Weights of a small GPT-style language model, trained from scratch on English Wikipedia.
Size: 13 layers, width 224.
Architecture: LayerNorm after each residual sum, learned positions.
Each number is 128 + 24 x the weight over its row's rms, rounded and kept within 0 to 255. Layers, rows and columns count from 0. The size above them is the row's rms in percent of the matrix's.

# layer 9 MLP down (transposed), 896x224, rms 0.0543, rows 288-318, columns 112-223
size [ 95 110 103  91  94  99  94 111 110 104 108 100  99 102 101 104 111 110  97 106  97  98  99 103  92 102  97 105  98 108  98]
[[136 170 133 153 122 129 150 133 126 100 144 142 150 126  95 103 137 112 159 143 121 141 100 120 118 139 148 130 164  98 151 183  74 111 106 133 103 105 136 110 160 150 141 142  93 124  99 191 111 155 122 108 157 138 138  81 125 133 135 156 121 136 152  84 153 113 141 131 114 126 116 116 136 107 140 114 116 135 121 156 118 130 132 147 122 128 145 121 126  96 121 170  87 112 122 109 141  97 129 157 141 112  99 139 146 180  88 134 126 144 158 126]
 [ 97 133 134 107 137 130 103 127 133 102  97 143 147 134 125 110  95 149 184 135 217 128 155 148 135 136 150 129 172 136 162 151 106 131  92 105 163 125 145 119 134 147 127  89 109 118 121 160 122 153 130 133 151 135 143 158 128 135 133 118 139 111 147 100  99 185 120 129 138  86 114 141 160 114 120 105 152 110 142 115 137  88  92 157 113 134 150 145 134 110 128  68 132  71 124 108 130 128 130 135 149 142 143  80 115  84 142 135 142 110 135 114]
 [126 157 130 129 136 141 129 143 101 143 149 130 165 107 119 133 161 167 114 138 166 122  94 143 101 127 135 131 156 169 175 150 104 135 124 125 187  95 118 121 151 138 100 109 135 109  59 168 126 112 128 111  97  99  96 179 133 113 144 164 109 110 139 117 119 148 105 140 100 106 131 172  96 163  77 169 175 132 110 107  98  82 121 111 116 117 171 158 123 157 134 138 116 148 161 106 108 131 145 146 149 111 105 117  92 148 130 123 110 139 112 157]
 [133 156 123 138 113  86 176 140 105 130  96  83 109 120  99 122 135  99 158 107 130 109  92 153  86 143  73 168 158  88 153 124 173 130 103  98 143 119 124 104 115 102  90 128 150 146 161 114 138  94 164 112 161 200 140 118 111 131 136 154 142 133 159 123 131  80 148 151 107 141 170 108 142 113 136 120 111 179 113 132 147 133 143 114 116 117 134 123 130 152 124 137 125  89 145 147  91 134 105 182 146  91 112 107 122 117 122 141 142 114 117  80]
 [105 189 131 150 126 147  95 145 140 134 131 124 178 165 148 122 145 161 111 154 125 177 135 139 102 144 141 122 134 113 151 118 119 120 125 152  92 122 140 106 136  78 130 137 154  71 144 193 155 111 148 145 172 118 151 150 164 107 116 138 118 143 103 138 135 149 130 116  91 121 101 133 153 130 127 154 101  92 150  79 150 159 108 105 111 132 140 136 179 148 138 126 150 104 111 140  84  85 115 169 120  99 103 172 119 118 164 135 135 119 139 101]
 [135 126  85 128 144 118 127 157 138 120  98 136 107  96 131 120 128 113 133 109 126 135 127 114 145 132 130 165  98 124  99 146 115 109 139 117 151 143 107  85 123 152 132 134 101 161 139 148 138  93  82  88 100 129 140 121 154 145 116  88 132  92 124 177 140  95 109 144 139 173 130 138 158 126 154 135  81 106  86 139 155 135 149 118 107 144 125 170 126  98  99 161 139 139 109  96 135 132 180 140 119 112 140 154 120 115 128 135 120 103 112 143]
 [117 140 154 121 141 114 103 158  94 138 115 117 167 163 141 104 100 104 159 132 145 137 131 120 131 147 157 177 109 117 116 111 130 146 171 144  85  98  72 160 150 115 155 150  92 130 106 144 130 167 147 135 176  92  95 140 121 147  99 157 137 108 153 151 121 132 121 146 164 134 137 142 128  75 134 141 126 131  80 134 102 134 114 101 126 145 140 120 136 162 143 118 125 109 141 156 107 118 136 109 145 170 162 130 108 139 128 123 143  95 172 146]
 [147 122 113 179 142 160 107 121 177 124 132 118 161 138 112  81 120 104 101 110 127  85 154 132 105 122 132  90 137 162 124 112 169 112 166 108 131 130 111 133 136 111 149 173  91 103 170 147 144 123 109 104 143 112 163 139 117 139 171 140 126 132 154  81 126 171 174 144 158 124 103 123 143 113 112 112 117 123 141 156 121 149 153 119 186 110 138 128 128 126 156 158 110 141 112 131 118 127 151 145 128 145 116 130 146  98  69 103 125  84 136 123]
 [117 154 169  92 145 128 142 147 153 143 111 128 150 137 135 130 129 157 149 129 118 132 113 139 107 126 113 110 152 138  99 151 150  83 117 145  86 155 131 152  83  92 158 120 150 106 128 119 120 126 115 117 133 157 141  91 106 126 163 157 107 122 117 111 129  89 105 144  71 134 167  53 101 131 157 148 138 117 126 148 104  90 143 136 126 147 126 114 134  95  79 140 112 153 112 118 120 140  94 129 152 129 162 141 136 120 122 109 152 122 122 121]
 [200 140  81 108 105 116 136 135 126 134 148 149 166 134 102 158 121 147 119 119 122 111 140 127 128 122  95 104  99 156 111 165 139 144 149 176 182 118 118 147 140 163 110 107 121 115 108 103 151 117  99 148 152 100 172 137 128  79 103 133  95 134 125 100 123  85 132 113 139 120  76 158 136 119 142 153 117 144 122 117 121 148 128 117  77 175  98 142  88  97 108 149 132 130 133 163 136 136 118 160 172 142 109 118 114  98 119 151 138 125 154 174]
 [158 133 158 112 116 124 123  81 141 143 153  96 109  88  97 126 126 156 124 140 163 129 142 139 126 110 100 156 119 128 149 106 112 179  87 104 140 148 110 106 132 154 100 175 142 110  95 117 114  67 156 110 143 103 145 186 160  83 160 134 126 129 106 146 109 135 111 101 140 108 102 148 125 110 110 141 103 130  96  93 170 176 116 127 113 117 125 124 114 158 143 134 142 108 176 146 109 138 152 124 107 116 173  76 110 151 120 118 119 165 111 127]
 [111 130 130 104 162 113 113 158 128 144  96 115 147 149 155 128 138  66 134 152 101 134 120 131 120 134 143  87 154 167 124 125 127 150 116 142 103 147 182  89 159 131 124 168 120 127 133  96 147 112 113 139 126 140 170  95 117 110 144 104 168 112 110 142 120 169  78 164 145 135 126 150  95  95 119 164 152 109 154 152 124 144 162 108 144 152 147 132 106 102 108  97 115 153 160 137 120 151 139 141  94 159  91 143 167 118  91 104 125 121 127 111]
 [135  90 128  90  90 159 117 133 102 128 155 150 105 136 154  90 109 119 177 112  94 147  84 153 117  99 100 137 142 127 189 140 129 151 105 149 154 142 125 120 149 156 133 153 203 112 141  83 145 124 122 150 163 138 107 123 139 107 136  76 124 100 114 115 127 176  99 149 131 112 166  96 114 181 120 126 145  96 128 118 103 114 119 148  98 157 104 157 108 136 108  63 170 146 112 133 157 110 154  89 144 158 147 126 125 117 162 143 138 150 118 154]
 [153 127 130 120 119 152 150 109 133 113 145 134 148 148 140  74 125 104 138 148 129 124 105 136 114 120  82 146  96 145  99 115 148 123 136 129 135 178 117 123 121  85 162 155 155 143 146 106 102 155 126  99 120 147 130  82 168  96  92 187 143 101 131 131 112 125 127 129 187 153 107 117 162 146 129 149  78 150 145 112 129 100 146 119 140 126 134  83 148  99  83 105 138 162 144  99 112 148 149 145  64 157 127 131 115 150 159 157 145 162  87 138]
 [174 144 113 134 108 143 127  71 127 160 131 118 137 145 136 157 141 155  85 113 159  97 159 127 136  94 139 140 135  81 123 129 154 132 158 126 130 130 117 133 145 149 170 155 135 102 186 124 143 126 135 106 123 119 103 153 104 120 149 156 126 131 101 115 182 103 140 113 146 132 131 133 112 109 153  77 144 127 149 124  97 142 139  89  98 173 126 137 139 137 101 133 134 107 114 155 156 130 120 110 146 165 119 118  90 122 104  98 122 123 127 156]
 [156 123 128 120 141 138 129 124 104 127 186 114  85 158 145 100 114 119 100 142  94 121 155 129 183  96 132 119 139  94 115 150  85 108 132 125 103 116 128  90  97 134 108 119 130 162 124 132 121 127 126 126 133 158 100 139 125 135 143 142 141  78 162 161 102 112 148 133 144 112 166 141 136 133 136 140  98 128 122 174 131 168 112 176 134 132 111 133  94 160  84 113 141 126 136 133 167  78 134  83 107 138 123 175 107 156 158 107 119 155 135 107]
 [112 154 148 144 126  86 148 141 128  83 124 141 143 130 129 148 131 125 141 136 132 131 161 105 147  87  71 123 172 126 138  91 115 122 120 117 112 118 117  92 141 117 129 126  71 122 119 137 101 165 134 147 152 142 138 154  96 132 158 181 121 105 106 149 116 149 144 143 128 170 135 130 123 126 140 111 112 131 105 123 132 115 129 123  79 134 109  87  87 153 129 177 158 111 160 136 167 101 102  91 142 120 156 160 141 131 114 158 111 125 136 148]
 [118 102 119 139 139 148 104 119 135 101 109 127 106 144  57 135 125 109 104 110  88 178 138 137 104 109 153 157 104 143 145 131 121 119 164 118 134 111 141 134 116 127 165 133 137  73 131 182 176 110  99 119 118 111 113 157  87 113 141 118 140 136 111 116 138  95 162 109 164  68 119 122 170 113 147 111 125 146 132 112 110 149 102 110  89 158 121 126 125 139 139 137 130 109 155 121  93 129  95 129 135 176 132 178 169 150 103 137 162 131 132 159]
 [145 105 144 102 137 108 146 134 173 109 125 128 125 122 146 101 143 127 148 155 155 166  88  89 151 112 109 145 148 131 133 148 143 121 121 131 146  96  90 121 117 153  81 121 166 149 144 112 138 132 130  61 106 165 151 134 167 111 108 164 106 147 134 151 127 129 178 131 137 127 142 127 173 155 119 111  85 148 115  93 122 113  85 184  85 100 111 150 123 170 124 148 108 118 101 134 108 126 172 126 140 154  99 114  76 115 140 154  82 124 133 121]
 [117 108 133 119 169  93 114 157 145 134 128  93 119 157 133 154 112 142 151 148 137 114 165 117 137 133 137 120 120 142 124 106 147 161 169  87 147  68 115 137 151 137 141  95 117 142 124 175 182 152  93 108 108 147  91 157 138 121 128  75 144  89 109 165 145 142 127 146 117 113 116 127 155 152 140 113 110  44 138  79 114 143 135 125 137 112 121 169 116 142 121 116 164 117 144 150 137 125 106 114 108 139 127 140 133 141 109 136 126 125 160 159]
 [139 130  71 140 171 133 102 159 111 105  88  99 143 131 117 131 187 129 140  97 130 111 112 130 135 140 141 129 118  98 104 144 131 136 192 111 147 178 130 156 142 150 115 122 123 129 153 101 139 120 149 123  99 125 141 152 123 147 149 134 110 154 163 165 139  80 155 167  89 153 108 127 102 154 108 107 129 126 105 152 164  92 157 147 120 137 119 125 104 138 126 120 122 144 130 165 122  99 137 114 136 141 104 171 129 155 142 103 147 158 119 131]
 [129 136 119 201 123  98 104 135 149 154 153 141  90 107  85 120 146 107 163 151 152 135 151 106 158 120  66 111 117 125 120 120 117 108 127 157 127 116  99 137 104 163 182 149 137 134 131  96 133 151 144 107 114 132 144 108 127 120 172 149  91 119 100 139 157 161 139 127 147 113 105 143 141 108 187 112 134 112 112 124 171 136 116 109 139 134 125 150 172 101 120 157 132 125 139 131 139 139 124 152 126 164 118  96 164 146 130 105 117 150 124 113]
 [131 132 106 132 133 140 162 176 100 166 118 140 127 138 127 110 130 126 134 142  81 165 127 178 125  82 128 111 123 142 103 118 127  96 152 143 123 135 130 112 127 119 122 176 139  86 151 154 132 133 174 136 129 104 114  65 153 125 146 116 151 112 122 125 160 138 136 155 192  88 127 113 166 127 125 107 137 153  61 133  82 136 154 132  99 143 156 126 128 106 116 122 112 130 137 126 164 120 164 103 168 141 150 148 127 109 148 130 127 140 111 153]
 [ 84 102 124 130 124 136 137  91 181 149 122 133 151 107 107 164 122 127 154 143 102 126 129 154  98 150  95 168 112 140  87  93 130 149 106 120  92 133 122 135 128 126 120 172 138 124 156 160 129  91 151 206 159 132 148 103 128 171 151 127 131 112 141 144 143 122 120 125 175 119 166  88 111 110 120 150 113 132 146 168 147  96 118 170  73 134 122 149 105 170 114  90 143  93 106 132 152 114 165 152 176 140 186 140 123 163 120 111 116 113 153 173]
 [124  94 119  91 123 116 120 156 151 139 156 113 120 131  91 143  95 113 138 173 165 152 119 166 124 127 167 145  84 142 100  97  99 131 147 131  74 131 110 126 141 104 152 174 171 125 119 122 102 128 118  98 130 113 118 120 149 119 144  81 162  96 172 114 119 178 159 156 131 114 133 165 118 126 137 110 133 116 120 161 107 147  99 126 163 108 124 144 157 120 115 115 155 104 102 128 157  99 127  88 147  93 102 159  99 111  99 129 161 147 147  98]
 [120 139 118 113 119 176 135  95  87 132 120 135 109 134 126  97 175  93  79 122 173 140 159 127 142 167 117 113  84 169 171  94 103 129 103 135 138 144 171 161  99 144 183 158  88 124 130 120 121 127 165 140 157 114 118 156 145 145 127 137  99 170 121 126 105 126  87 121 114 129 110 140 116 114 143 156 133 134 127 148 164 116  97 132 109 128 111 121 135  64 148 139 158 157 168 132 121 109  94 169 117 121 129  87 146 132 113 151  86 143 101 129]
 [166 136 102 100 108 111 111 110 128 130 123 111 129 107 132 119 117 140 132 112 132 123 118 166 109 135 144 112 128 121 146 150 135 135 191 124 107  92 147 106 102  98 105 154  98 111 138 115  83  91 143 136 112 155 151  95 119 122 123 117 103 135 170  96  86 119 115 142 145 162 130 154 105 166 106 150  97 167 155 144 117 127 110 121 149 105 102 137 167 133 116 135 112 167 112 129  90 119 162 125 168 170  76 129 114 147 139 109 142 128 135 165]
 [135 135 143 158 204 120  97 145 128 101 133 104 164 101 139 116 153  91 133 151 172  99  95 125 140 125 192 142  99 117 113 127 160 128 121 108 115 127 118 122 103 130 109 121 111 135 162 110  90 106 126  85 156 153 125  78 108 148 106 145 164 138 130 158 133 108 139 152 145  97 144 106 177 140 136  82  96 127 103 160 104 155 104 117  86 128 124 128  99  98 102 152 149 142 133 115 123 143 140 128 130 109 149 141 155 161 109 152 137 100 153 106]
 [ 94 142 142 135 130 123 196 103  84 164 140 108 120 108 127 123 106 123 149 137  90 139 152 139  74 121 108 109 122 114 144 117 148 123 110 133 128 141 161 203 124 145 118 163 123 165 149 127 129 109 120 131 100 141 118 128 112 137 123 149 143 140 115 129 177  89 103 139 117 116 152 135 105 173 132 132 106 154 100 149 149 104 130 127  92 136 135 132 141 113  90 118 161 138 140  88 159 115 211 141 134 117 141 101 145  93 129 168 141 149 110 115]
 [ 83 104 142 140 115 106 147 106 147 125 135 107 148 129 115 145 130 129 111  97 163 141 135 148 147 117 144 128 139 157 116 123 142  63 150  77 164 150 110  80 148  86 123 146 120 127 143 100 120 114  91 140 102 123 142 121 145 146 145 123 118 108 111 131 135 154 124  93 132 103 127 138 135 145 122 134 139 117 116 140 145 139 135 131 108 109 121 155 146  77 131 131  93 138 117 125 113 109 110 139 168 153 150 123 168  95 100  91 167 138 130 138]
 [105 160  93 159 146  99 176 156 121 100 137 130 115 170 119 129 123 126 103 106 127 150 155 136 151 128 139 142 127 144  68 129 109  95 172 126 144 132 152 151 113 142 157 121 116 141 126 138 114 139 147 129 127 150  74 145  99 124 139  91  92 166 118 146 125  88 156 143 131 146  96 138 174 162 149 146 130 118 109 111 144 153 102 111 152 128  81 123 122 139 171 119 145 159 150 163  83 156 149 122  97 143 145 128 140  60 158  70 135 156 141 135]]
# layer 9 MLP up, 896x224, rms 0.059, rows 289-319, columns 112-223
size [109  99  92 100  97 102 103 116  98 100 104 101 108  94  97 115 109 105 106  92  96  96 103  87  96  93 108 101 105 104 101]
[[147 140 143 109 139 174 122  93 149  82 132 130 115  93  99 138 166 141 124  86 112 132 131 101 128 128 143 100 167 120 128 118  97 151 132 126 133 189 140 104 110 116  98 130 126 141  99 167 138  76 133 174 131 109 122 163 147 133 116 138 128  87 140 137  93 174 151 127 144 116 109 102 164 116 186 148 144 155 109 156 106 115 158 123 141  95 140 105 103 149 116 157 125 168 139  55 132  93  99 128 129 153 136 164 120 128 128 171 127 138 128  86]
 [153 119 165 104 149 130 105 143 145 104 104 128 176 133 116 151 137  64 108 130 127 137 105 106 120  61 140 116 144 135 155 129 111 133 174 112 121 152 103 155 136 151  92 130 141 154 156 134 139 120  98 140  92 145 127 165 122 139 137 132 128 117 113 181 118 124 156 131 114 139 147 121 143 111 127 123 147 131 111 147 115 100 111 112 159 113 166 154 160 128 135 125 127 150 132 136 140 121 142  96 123 131 156 143 149 191 126 109 109 120 121  59]
 [ 95 155 147 163  91 124 149  69 167 143  69 137 154 139 138 173 114  83 168  97 137 142 155 105 128 127 158 121 164 110 109 141 133 135 120 154 135 124 117 159 113  96 105  79 128 134 117 146 155 147 110 151 132  91 147 179 129 167  84 165 102 123  99 141 175 110 130 156 111 100 132 106  94 176 149 135 123 149 106 116 126 154 125 139 169 135  96 126 133 131 135 116 107 131 123  85 144 129 118 127 142 160 141 125 142 159 167 116  92 114 124 123]
 [115 158 135 110 141 137 168 160 104  95  92  77 140  99 100 115 156 106 135  96  84 156 116  88  96 126 142 129 139 116 149 149 149 141  72 170 160 102 128  75 121  94 104 123 133 111  97 186 167 122 125 132 125 115 142 158 120  87 117 149 157 118 105 143 148 122 113 109 124 137 140 114  67  87 126 129 141 158 173 137 132 130 103 126 148 166 103 131 135  91 131 163 126 117 181 113 111 147 110 150 127  81 157 158 133 156 143 141 153 122 103 115]
 [129 145 149 118 121 130 140 132 115 134 126 142 155 116  73 168 142  90 127 155  96 100 138 133 174  98 176 165 147 137 165 149 137 125 108 164 133 106  99 104 138 152 163 129 152 104  85 152 143 189 116 142 125 116 157 143 105 118 149 144 174 121 145 138 133  84 155 145 110 104 115 165 109 127 132 142 145 104 101 143  99 108  95 101 130 126 102 135 130 111  89 166  79 130 110 151 155 159 112  90  75 175 127 125 134 171  85 132 117 137 109 133]
 [121 131 161 141 134 113  88 133  97 126 137 128 138  92 128 130  99 138 122 140 161 127 182 165 115  69 128 119 167 143 108 160 175 166 128 102 158 135 136  94 173 126 142 104 117 113 102 140 152 119 101 115 138 143 134 161 155 173  88 145 119  96 153 101 119 126 123 149 101  95 160 173 161 125 126 146 116 121 132 124  94 142 132  98 125 139 113  58 134 136 169  99 144 133 125 167 105  81 175 106 127 116 112  93 149  96 102 151 125 159 165 144]
 [120 107 120 121 122 127 118 139 127  96  88 112 153 111 137 111 133 102 124 122 132 151 127 148 118 178 126 105 143 105  99 108  65 101 118 113 101 130 152 123 119 162 118 143 135 144 116 146 110 151 125 147 104 116 101 151 115  99 149 140 171 132 118 104 112 148 144 112 136 132 156 137 103 123 123 162 158 178 136 118 138  91 140 104 133 123 150  91 148 144 167 147 117 108 155 102 120  77 154 125 162 113 154 157 139 177 132 144 116 102 149 116]
 [112 133 126 158  97 142 113 121 159 124 106 114 121 131 141 130 130 116  97 149  97 144 149  97 144 124 102 119 117 138  79 136 137 109 144 140 106 128 117 139 112 107 135 109 170 150 112 133 150 161 160 130 160 118 143 147 121  89 209 159 116  84 125 122 131 167  88 122  93 144 107 116 109 152  91 125 113 118 126 151 103 133 121 129 122 120 134 172 126 154 130 122 131 167 137 153 167 132 173 116 119 114 125 120 133  85  72 106 120 122  97 125]
 [102 155 146 151 142 145 120 153 114 137 102  84 146 103 125 108 147 155 117 127 102 151 149 105 109 130 136 129 158 133 141  95 112  95 108 188  66 109 177 119 128  87 148 107 138 107 135 154 109 143 116 131 133 106 149 159 107 114 122 120 140 133 127 143 123 107 103 152 123 110 168 109 132 155 155 109  99 132 129 111 151 167 168 130 155 118 118 160 117 106 140 135 129 129 104 133 103 158 130 190  95 114 123 165 123 149 124 132 130 117 124 115]
 [ 95 125 128 117 118 152  85 110 123  69  97 132 160  95 127 125 127 123 158 165 134 108 125 117 148 157 125 194 123 127 131 178  92 147 126 111 107  83 117 123 131 136 110 136  93 115 107 109 173  79  66 114 122 135 153 153 113 102 122 155 173 100 139 114 141 112  98 177 159 119 135 121 171 122 164 123 100 171 146 156 108 117 121 138  97 144 140 129 139  84 133 107 129 141  99 111 124 149 110 131 124 130 131 159 145 141 183 152 157 152 173 184]
 [102 111 132 176  88 139 173  74 139 124 138 131 102 164  82 160 165  71 113 119 105 185 167 125 144 139 131  79 143 127 130 165 115 138 106 141 113  91 126 125 162 128 133 140  91 163  80 116 107 128 151  78 139 145 143 149 123 102 169 118 118 112 152 109  99 146 148 103 125 131 122 121 144 136 113 135  93 138 132 161 147 147 151 126 145 108 129 106 118 145 119 102 140 171 117 117 125 163 131 145  98 159 132 171  96 128 171 137 149 116 110 177]
 [156 149 114 127 146 106 110 163 142 150  94 123 128 133 145 178  98 147 130  74 149 162 137 104 104 146 165 114 119 116 116 110  96 126 142  97 137 111 142 162 107 161 111 144 116  78  94 141 131 109 172 112  99 129 119 138 123 101 121 120  69 118 149 183 139 125 110  84 100 122 145 112 105 179 141 106 151 115 110  61 122  90 109 130 136 130 117 141 137  97 130  92 136 155  78 127 153 132 100 163 119 135 146 114 138 155 157 141  97  79 109 135]
 [171 119 120 159 146  86  96  82 128 132 112 135 114 155 128 112 155 139 117 118 106 176 134 123 107 152 145 129 108 134 133 142 105 116 121 118 115 105 118 141  97 122 121 117 140 101 129 123 127 144 131 135  65 141 139 118 124 111 128 126 130 129 119 153 138  86 177 139 114 133 100  92 118 113 154 110 155 144 109 104 156 123 165 133 168 120 149 152 158 117 116 109 174 109 110 132 146 163 124 123 135 127 181 138 128 112 129 146 108 130 132 125]
 [118 148 116 154 176 168 142 100 147 114 108 102 154 170 135 130 112 154 129 106 130 153 132 137 104 107 124 141 141 153 133 137 118 116 111 154 109 145 139 132  99 113 128 120  90 121 100 158 104 106 117  82 134 141 157 140  83 142 145  95 141 125 144 115 127 174 151 154 111 148 173 126 122 117 175 133 165 167 130 138 186 116  60 167 125 158 113 134 130 105 129 131 122 129 139  98 111 110 142 144 158 122 117 109 112 121  99 134 105 147 142 103]
 [ 62  92 175  96 140 180 143 139 115 112 169  91 160 113 184 111 128 145 128 147 105 166 125  90 108 150 159 132  94 134 167 118 146 129 119 104 126 161 179 122 116  90  79 143 120 108 133 129 141 103  94  73 160  77 105 109 147 130 122 146 143 140 164  92 166 118 113 145  93 113 123 146 120 125 157 131  82 117 108 159 107 141 165 115  84 139 122 139  98 119 123 120 129 119 134 122 144  68 149 143 116  88 111 116 142 147 123 140 140 155 121 142]
 [156 177 117 179 111 128 119 141 135 163 145  94  90 131 154 148 152 142 115 131 132 144  89 115 132  94 134 144 122 128 132 187 179 143 128 132  71 114 123 143 153 142 119 126 109 123  94 112 128 120 116 138 160  79 167 106 138 109 159 152  83 161 163 197 121 122 102 143 141 105 124 181 104 106  91 138 152 167 113 102  76  76 108 159 123 141 105 120 133 137 118 109 147 124 117 122 117 133 133 124 165 122 119 104 136 146 139 149 105 116 112 115]
 [126 134 115 121 123 154 150  90 128 113 118 167 103 132 166 162 141 153 104 125 105 160  95 110 135 127 174 118 133 162 127 123 112  96 107 111 116  94  89  97 127 122 123 117 153  86 127 105 130 140 128 116 142 134 116 137 122 147 125 147 126 134  99 165 108 121 136  90 157 154 116  99 145 135  90 167 179 144 110 165 139 129 130 131 135 143 144 123 139 136 103 136 136 158  91 123 169 147 164 156 156 129 132 126 123 137 117 100 128 105 112 185]
 [154 133  92 167 131  98  88 161 172 103  87 115 127 134 145 132  94 104 102 143  97 168 130 103  86 133 133 112 163 141 132 113 109 127 113 137 113 138 133 145 124  97 118 166 116 118 135 166  94 141 140 122 109 152 142 121 133 108 129 100 165 114 136 141 119 171  75 109  91 112 149 126 119 109 109 195 115 119 137 123 134 116 112 196 133 176 133 105 140  93 118 116 128 129 117 134 161 101 124 156  88 190 153 124 114 108 124  95 109 112 130 116]
 [ 66 122 156 108 131 101 132 176 115 139 135  91 149 130 127 139 138  90  98 132 145 158 121 128 133 100  80 137 109 120 112 101  97 129 154 108 114 147 157 151 134 121 118 110 161 148  86 135 107 130  98 129 118  94 136  90 140 175  84 119 140 112 135 123 153 124 128 137 115 181 104 109 137 173 152 116 102 108 150 156 117 136 160 139 141 146 116 112 129 141 140  82 112 146 128 143 138 112 152 153 147 114  83 154 111  95 115 144 100 127 179 140]
 [127 136 133 112 133  86 149 167 110 118 112 117 119 179 142 110 118 119  93 127 113  89 163 137 134 123  84 118 175 155 151 136 164  86  77 115 102 105 162 114 118 117 130 120 107 132 106 137 113 109 155 104  91 128  70  97 151 135  88 108 146 137 144 129 115 103 121 111 119  99 113 121 172 174 122 157  81 137 141 137 105 113 162 166 138 154 111 138 137 137 101 112 150  67 126 136 137 101 169 103 171 168 144 117 116 159  99 117 129 153 157 122]
 [155 108 136  85 153 143 113 133 127 147 146 105 117 124 146 120 145 117 105 113 167  63 145 111 140 113 149 149 127 139 107 100 159 154 139 109 122 113 118  89 143 146  92 175 141 170  94  99 128  99 148 126  93 105 113 155 133  97  95  98 146 119 167  92  99 117 135 164 143 144 142 125 132  98 103 198 126 154  96 126 130 143 109 169 137 118 183 154 132 134 107 120 147 124  62 124 132 116  67  71 111 126 138 142  92 133 104 142 150 155  78 110]
 [128 166 173  96 143 132 125 132 154 119 128 152 150 120 171 142 110 184 147 156 118 122 165 167 118 124 177 139 132 132 100 135 154 157 145  61 178 139 145  89 138 125 118 102 142 164 104 111 146 137 143 111 144 138 145 111 125 152 119 134 105 150 130 147  97 114 123 153 127 105 119 131 140 105 153 162 142 126 120 134 121 171  94  96 139 110 106 131 122 100 168 134 121  65 144 109  61 100 142 193  98 112 121 108 121 163 149 142 110 174 112  98]
 [144 111 120  73 145 123  93  68 102 179  91 105 122 125 118 107 129 157 131 136 144 135 145 150 171 171  72  94 152 147 129 134 106 120 152 147 113 139 150 141 123 150 170 136 137 126  75  97 158 124 141 124 121 130 133 150 156 119 109 105 146 147 106 146 121 136  93 120 140 143 143 111  94 130 151 138 133 142 124 108 101 150 129 139 140 108 142 106  88 145 120  97 120 115 125 142 118  88 111 132 138 100 120  87 134 140 120 130 193 100 168 131]
 [145  81 148 142 177 136 103 106 152 140 122 117  93 107 151 147  99 103 102 131 131 138 136 111 123 101 156 109  97 106 121 121 106 123 133  88  91 139 122  97 129 160  86 130 143 119 120 114 148 162  65 111 105 128 135 128 141  94 129 161 137 118  94 132  80 177 150 126  95  99 157 115 137 171 118 125 106 129 117 151 101  89 140  71 175 137  94 103 146 120 103 115 103 125 105  98 111 153 146 123 104 147 180 118 110 182 125 120 116 128 138 133]
 [164 151 153 106 116 118 116 122 156 136 129 135 124 111 107 143 103 114 140  97 105 121 146 131 160 125 159 134 106 166 138 157 116 142  98 137 184 123 105 103 123 106 112 142 115  84 138  98 124 135 156 150 135 102 182  99 132 114 105 128 130 136 145 125 121 121  71 126 136 142 101  99 112 112 153 127  90 123  44 105 153 132 111 124 111 121 153 160  83 172 144 127  82 120 153 115 102 163 104 119  90 129 142 140 144  56  85 137  98  99  96 145]
 [116 100 120 136 144 123 114 109 146 125 130 170  95 124 135 148 105 111 130 131 161  93 126  97 113 121 121 142 148 116 103  98 144 118 171 179 180 110 133 103 125 126 129 115 147 164 117 180 126 117 145 128  77  96 138 122 100 131 179 162  93 164 151 143 105  97 144 183  96  76 125 155 114 143 124 124 102 105 172 130 124 123 135 134 133 110 134 147 153 120 110 171 152 116 138 152 117 101 124  95 107 111 134 124 127 132 150 122 136 150 101 132]
 [ 88  90 139 119 139 121 113 156 105 108 151 138 109 124 125 136  95 131 125 112 120 138 177  64 117 126 140 147 123 104 119 112 147 141 145  96 109 142 140 103 155  84 156 125  85 111 157 124 140 153 137  94  95 110 123 163 181 132  74 108 177  86 108 148  98  93 146  87 121  92 137 144 113  81 155 185 112 110 147 133 116 128 163 119 158 145 126 132 131 118 132 117 158 134 112  84 106 130 100 105 174 133 108 140 121 139 123 111 134 102 142  88]
 [155 162 103 123 102 123  42 125 121 104 171 131 162 102 131 116 122 147 157 137 102 129 166  94 114 144 142 122 111 144 191 142 132 138 135 116 109  97 119 111 162 105 104 148 157 131 139 147 121 143  79 171 121 134  98 145 129  98 144 112 102 100 146 131 106 156 114  90 119 191  68 121 138 162 145 118 117 122 127 172 142 111  88 156 146 160 148 145 114 126 108 117 173  94  89 143 115 105 115 127 151 103 150 114 148 180 118  90 156 124 165 113]
 [113 102 158 113 114 153 122 103 122 152 111 123 142 179 118 116 160 146 134  95 110 114 150  97 132 158 106 136 147 108 130 126 122 118 139 129 125 105 100 131 179  92 138 174 108  83 134 142 122 112 110 121 125 132 145 110 135 156 114 110 106 133 117 155 148 121 144 102 116 131 163 127 114 139 169 140 135 130  85 166 138 151 106 115 149 157  92 139 158 161 130 127 114 144 141 146 134 127 108 166 129 121 131 147 129 127 119  80 128  89 150 137]
 [147 154 124 124 156 125  89 121 125 106 121 113 145 159 152 136 102  98  97 121 112 112 115  98 144 106 176  92 137  97 141 124 101 129  99 149 122 114 142 132 146 118  68 113 102 104 140 153 105 130 138 108 131 119 149 131  97 122 129 137  74  95 115 127 157 111 175 111 107  91 153 118 164 108 126 127 110 129 100 163 143 161 120 138 152 143 107 173 139  94  70 158 146 124 136 126 133 167 116 124 115 123 162 136  92 131 111 175 135 126 117 110]
 [120 164 135 151 195 113  78  99  78  94 134 155 117 156 174 126 106  90 136  76 110 169 112 113 114 117 142 150 106 145 136 118 120 121 156 128 169 169 120  89 129 150 117 130 121 102 109 126 117 128 156 151 111 129  86 148  79 174  94 135 121 136 173 137 108 169  89 152 126 158 127 129 142  96 152 185 108 149 124  85 159  85  97 137 131 134 142 124 121 129  96 105 139 156 150 161  93 114 130 100 119 104 136  92 100 133 122 135  83 121 155 161]]